config.yaml
num_hidden_layers: 12
hidden_size: 64
num_attention_heads: 2
num_key_value_heads: 2
head_dim: 32
intermediate_size: 128
vocab_size: 2360
hidden_act: "tanh_gelu"
norm: "layernorm"
norm_place: "pre"
norm_eps: 1e-05
positions: "learned"
qk_norm: false
attn_scale: 0.177
bias: "all"
tie_word_embeddings: false
parallel_block: false
init: "normal"
init_std_qkv: 0.0189
init_std_o: 0.00387
init_std_up: 0.0189
init_std_down: 0.00387
optimizer: "muon_variant"
learning_rate: 0.00853
lr_mult_o: 3.0
lr_mult_up: 0.637
beta1: 0.95
lr_head: 0.00711
max_grad_norm: 0.5
warmup_steps: 200
schedule: "wsd"
decay_fraction: 0.493
decay_shape: "sqrt"
final_lr_fraction: 0.1
batch_tokens: [8192, 16384, 32768, 65536]
max_seq_len: 512
doc_mask: true
z_loss: 1e-05
train_tokens: 119900000
max_steps: 4133
dataset: "wikipedia_en"
Each number is 500 + 50 x the weight over the matrix's rms, rounded and kept within 0 to 999. Layers, rows and columns count from 0. Numbers have three digits each.

# up: layer 3 MLP up, 128x64, rms 0.33, rows 60-127, columns 32-63
# down: layer 3 MLP down (transposed), 128x64, rms 0.352, rows 60-127, columns 32-63
up60:503583500437488552493444500478487511508493497494465428482593518501494382583445586486449465558465
down60:524520489509505488492560472508485467483460477491505451431506447499582507441584468529454562426521
up61:516382446533432401448451615537493449583532456537472469531470507591542502604457559421545409431527
down61:454476565477500476464497443630406528432470510549350441538498425592428406503536549480487504556565
up62:485541521467486541529602525614546548402573542500451417454465455430460474533493533514490549568434
down62:542560555462509442481511484553431566421587503529434488544560473456494516568484526574515533475461
up63:533537486470459505524460368564491527573559491516451499556493453535496452506520495411523436550491
down63:457413581452494434441496457583437505418498482565550564486519466637507505518473462451455547510446
up64:481474537496454562601586499531599413445537494484438427559406516490531464523515387481526453488528
down64:537489524536522502470461584451404575538485365533527479447487471537500557450507526533507513503416
up65:563569479514459568528488553471447460518512467474457430524501552456410455471476518524575558463527
down65:549496507517551463502419511393488541455504435473478490524549511432531587418489542485480484471511
up66:583572565556514500411508479519458448543492478460448579450445473414525501499418505517440597453512
down66:661491503489491533449512562510429666504450514473525525514493456402459487405497553511554504454424
up67:556457595540478437464479483498510531454475532452529427468485522578423512564535475425544476525474
down67:509460407553580494542515510491571447519562480379549482460472548568506462496481438519483464428530
up68:409460509518543555536513515533570388464468531469455465399442538538531585521495514471451556367557
down68:507494471499560517488445541481616492533460501546457483497473452486507574491474510529529504474423
up69:553449530479466497456490450506437641540447520492527499541440599563533473537487462468553513543460
down69:568571407514547475439445475490481398465481423453536590486513502524495471615546562551448435515577
up70:479414482515573470458580440589441505402495473468467514562440477569564534439518591543439498420473
down70:520469532541406537448457510497517519547557531363510444576568506496465462607471543440584504551490
up71:446523464497522507471529492427482406461562445447471430539487570550555453573412388550448519545480
down71:499368543478466535571469507385592486514421546564480546476504557404444551389565481450628419480468
up72:484554503596483524532536449482498460505535543494344541558497422548487454556491504476502475518602
down72:472532452493537479494490530555547496457493463415486450518478498538522470492470462499425493535585
up73:507556401549520497413572570521459470530560399442519556536522493494455441507450566509434482510523
down73:448513506535527489488435533538496478489493494544440558522556467504389515432532522552555511482450
up74:492601471403486565507498474517391466439501511501431542577412496398488498388480581491419591514515
down74:559451473596573517508539529422624539485432441526513553409480465467429478476557447556595511472573
up75:580505469463496497581427512454521449461547465513523503541508456517508552526562525408524348514493
down75:525486400510466497466542493530444482502560567498508464552470561618431514580450498573580538474481
up76:541512470630528466449524488554476448464469553468488495473494505558511417490467449552456450435524
down76:494478587557540424493562491581451517500438501436596555481510556515420533570551490466468468436432
up77:508549449521536485502534510634490509450524479470482444549473561490518476519500514522537397586521
down77:581470500501497460456544539524432533515440446357456444473393526536548443483477430469495437482504
up78:493470516458482529507502476478505491544428455521569505482489443509551465459453549522457499494469
down78:395487558511434477468441451536579533512521542505519487453551489460472554496539501467421484478485
up79:463482625453469512541499512560520520505411552559409451504462484516568503453665535547492479479485
down79:479646500499472553547461588499500583414535528525472489459560443430439510564407484490455541571471
up80:473513483480598465528508471571376448461584489515451529515528500383498567365593444552547531508467
down80:463509486453562435477576464641565443456573562466493569579556425411393501558516477455447479607625
up81:476543521517499429476532555542507493498523498504526455608506502475501408526533554506491595457591
down81:478518462513493449467565522534505513562516474478497524492564562513491456566515450490467551509505
up82:499585535494587422527412496425418488490472505509512489440481456567451518534540563559540521489584
down82:556442488455514550503511536470507513486489390482502515508500525511478570508439494498537420548466
up83:574529456597553499488546563616590447470458459590542439534423469476615500522543551454460439533446
down83:572527398488528552601460576363497547594455429566532453459428566567508506374531518439475544482374
up84:529480514491518501523487509515494557541430494493461455483456473556475483493458550490485463520476
down84:519425511518476519542456483552532505527516539509503552464445500505484479527545473524505394494480
up85:553444465469604507480594526556459515570472508512442445498452467448434466550479492494504633555419
down85:434481573442476465417472550510500560536418564469520500485483527551609460530516358465492447523554
up86:519490460517489496522520440548497514583467505460464433551553429421548523484428471537576578543521
down86:486506537596518486486468572539546415543487461510497446520565473512518461550446426486504500536556
up87:529461450492457468494553433582486536469415479517527532518457513589477506502497565547517531486557
down87:555503507372465469577489395581522514516420512486542434457475514540444503492513619555497487559465
up88:570464511511516467455424508514560482515527486444500423498545548468486442517531497512519616520554
down88:495477420430496619532463561505579538473465490458587443442482508545585529486412424379494468494458
up89:536448519519496502436457532567486530635552522489513529485503440526436497593507523427492451552571
down89:556457515455523477505453504549423513478536488557547421457531440579464518414537598513486479499433
up90:653512475446408496417488537499409472497492525457503514451532518582310540516475538512461512528405
down90:503514504526536499534521458503438542388501550528477514534525502540444513531508479518477537493497
up91:478550530572486463557462495499435524504508435504481497493525454494519522503497561525592636468530
down91:515558494523413485618463512495456498440500548530470488488491480491524493491452517499581540523449
up92:497512486581552553562486504572494525537507483374392537452484471514462501585477598498569396511397
down92:490469525584498421515469462549491542498526595539460514512428476483409502518543622508423495452497
up93:405489523548465423549537557450517510548526485510512454429498469485482414553563525410551489452407
down93:551390503438527582629537476437524452564453454451623541496523428424505407513578531470496452308514
up94:600392496526347552501489594431651505507540396487480300510396481427500512424561481523621560446606
down94:495473548469452561380488670519577618556389452499525326395556405483472595472512501521485368502563
up95:552470472577530425476477465531477499436540405519489575589443541504491493441427507535502429505560
down95:509483534497517445526606477488458427539494454497558477529522523540460575432476483576462455462577
up96:525471464504465516584553505474507532402535509475432533524501503454433489454537503518472460459521
down96:451465508474560459480431506531453557594503483528590522393458483504475555507435505496538574556479
up97:518638418448432638506585503460535523418510530455430516452446553485419570473410477531430603524413
down97:564445543489503560541510431499476474500537466592594627493508474432508474475483443470420512527448
up98:465513461504537495522537451482574502517471467468544498469476490524535392539517474501533471354553
down98:481517404514461528485486510544522471458482542522595518500527511506581516513470437498535533536464
up99:548544506536528564537521492449559522565497489455417466420492480542469499543497552449554491512546
down99:566473486550490480521532507523492488493443544515537467506430509501495497432462424583513469529477
up100:455457487577528467485427511495517531552509391545482393521532484566492437539509402528485435571553
down100:584475419336517527364508571508463505516504499564446495514541491512479509496581439407569488593454
up101:504538571465471564521501501534470478452508498562394489509500453524486608530568478506534515461490
down101:497485472437525423493588468528519496477430554480475541462490539546530405560506513532577518482509
up102:547534466469521514460581502458415453498478418534452526535454546531512465453535618493572489469474
down102:468482571478563507493505525510527542473537532521505453501432499511471501494520532506466474483464
up103:490516468517499492402564474583574463529513551459512524540460510511535473540467450593470500503481
down103:563487489482520443571481520476469488444467507458504500523473535478448497426499601428517585474498
up104:478532494472507487466501483639469391490539528435534539479572526473512486486597464487500461516451
down104:494405505520502511532470456474515447517424484463588538526479469582543456426489493553516535418532
up105:490485417495468570467526525504473470517578462465501368493615454496478527569548494479595511491516
down105:500498528514611522467474522485501463477478490540541540429533549579535521460464490503521439450522
up106:455542531427547601473409571605465568456551491497437463485585461493485526505445483500505470571461
down106:472474555483478493546481580470549469511485502538478477594545515529484513451435444458453495485557
up107:649567505540547495515636350564543452417541535479392423532374474375489494524548445574534505573473
down107:509592484535486411519482474622499503598592556508474432456564508544583475635508410424427291486563
up108:556479554445444439488492521496524500512459557487524547421473514541539488503521482434505437452502
down108:575424472486506478553488602473552394622524489459741549543489405527437541500515450531361445320529
up109:558548531507574518545514513528457445458482466534454502484436505469587502438460490473487563485524
down109:596445506483459521540495491490472536545506407512494519490521523529427503493572498678552481411450
up110:513501432501485540462528512481462530483540467477446538494557479603434501495493527474526515533549
down110:500511478551504437498507486491486533503497471578508549508376467521563526501535501505519460474456
up111:523488430445428486467506475577524487466488516524523522501399513524503564493512550476564496476569
down111:522483491468475495442470529589541500524478532443535541448548527505478567513441512529469453440461
up112:544485504552529492534495513564510509511504546393539564553478463467470501535419514506578524526488
down112:544541513428490511530496558468485486536468597465446496440468452580490481510481541391475513524409
up113:507557500549414473401498513533545434531552458442456538578542508514512575438479543483601461450497
down113:413577540511393438403447524513541536510502476507459529513579497579496564449584439506538484438436
up114:557428520497511496437406531515417537467498482521482494525463493539494561506477531538511397529524
down114:493480558537538501468566432568555420467503529527582456492466481508398420427523470493438603553505
up115:535477520489479545520459528420484477523463452466577475483512562504474369567474484459473416544457
down115:432550521557527517411530538549457455461499543514460604447464458548564546651463481486483467538543
up116:541505488455479526543502465514488434433569498462494527533489455561479500481555520526493560437455
down116:537485539404477485552525480485515508520540514585517495543465540517470526478597470595492502494529
up117:555490512416492552525544499507462507495464475444461565454473503504459485490513532495514559464530
down117:483429532497511462479448508520516525561501438474557483502505533583481481554588536463548464408532
up118:411496492545462522421546514600470614514479516554424438492469414539491497527502547527519580476469
down118:509506518400469542378549503607475544468511482537574516487458492531492479549637496499480474446543
up119:482551551497552497465517438503436385559562441534480403551392475550524554529491465512529482431541
down119:504472486442557566458609528507469540434477469486489487556512378483433509534461484612425506523547
up120:488482484471449531501503465432512513563528535509463476425471547431511531454542558456477470466509
down120:580468464520496450541458551452485505510415436471530521473482548533532476535439502488513426412437
up121:531498449520463498507481489383608489493513557526563528374546521561538548529437459417520452500517
down121:519551499471490485430523497557502544484520538451527512451496473527494559568456492465498418507548
up122:433525490527397527465429599491506525413557297505446581595481543499534386538537516448462472592476
down122:499466459467628563470325617533454488440489409529474547537559473400550553477566484491514569490558
up123:488594550512547566560557458491549502494511423404604514468533581488470453514451403553530490460481
down123:507557519570469536584491528437552502548470451564456387540599515436467522527474494430505526468538
up124:622531535476539563508484498543448375432505578450497401522571528443433448594530493433402461635472
down124:424494468487565439405558482680498606368610558436413517465515452552524425545374497504401443550541
up125:597507514454499523472585537549580505426545511494514543496445483430622517470522455462522551558440
down125:553506463435476480459488460569438528443541479558508443469444483652509525559565486506499512534438
up126:454544433567463485472591502454448454547493545422509466605485471535492490585471472426510532474542
down126:432548449551568518571592507468506451458467490538493500496535478510505493445517520537447478574465
up127:511420535562531390512562502476561524511582472431476438442409495553457589504454485493513512455444
down127:553563469522505485484621487505529526454570496492433515407519490413498577448498560505557528472582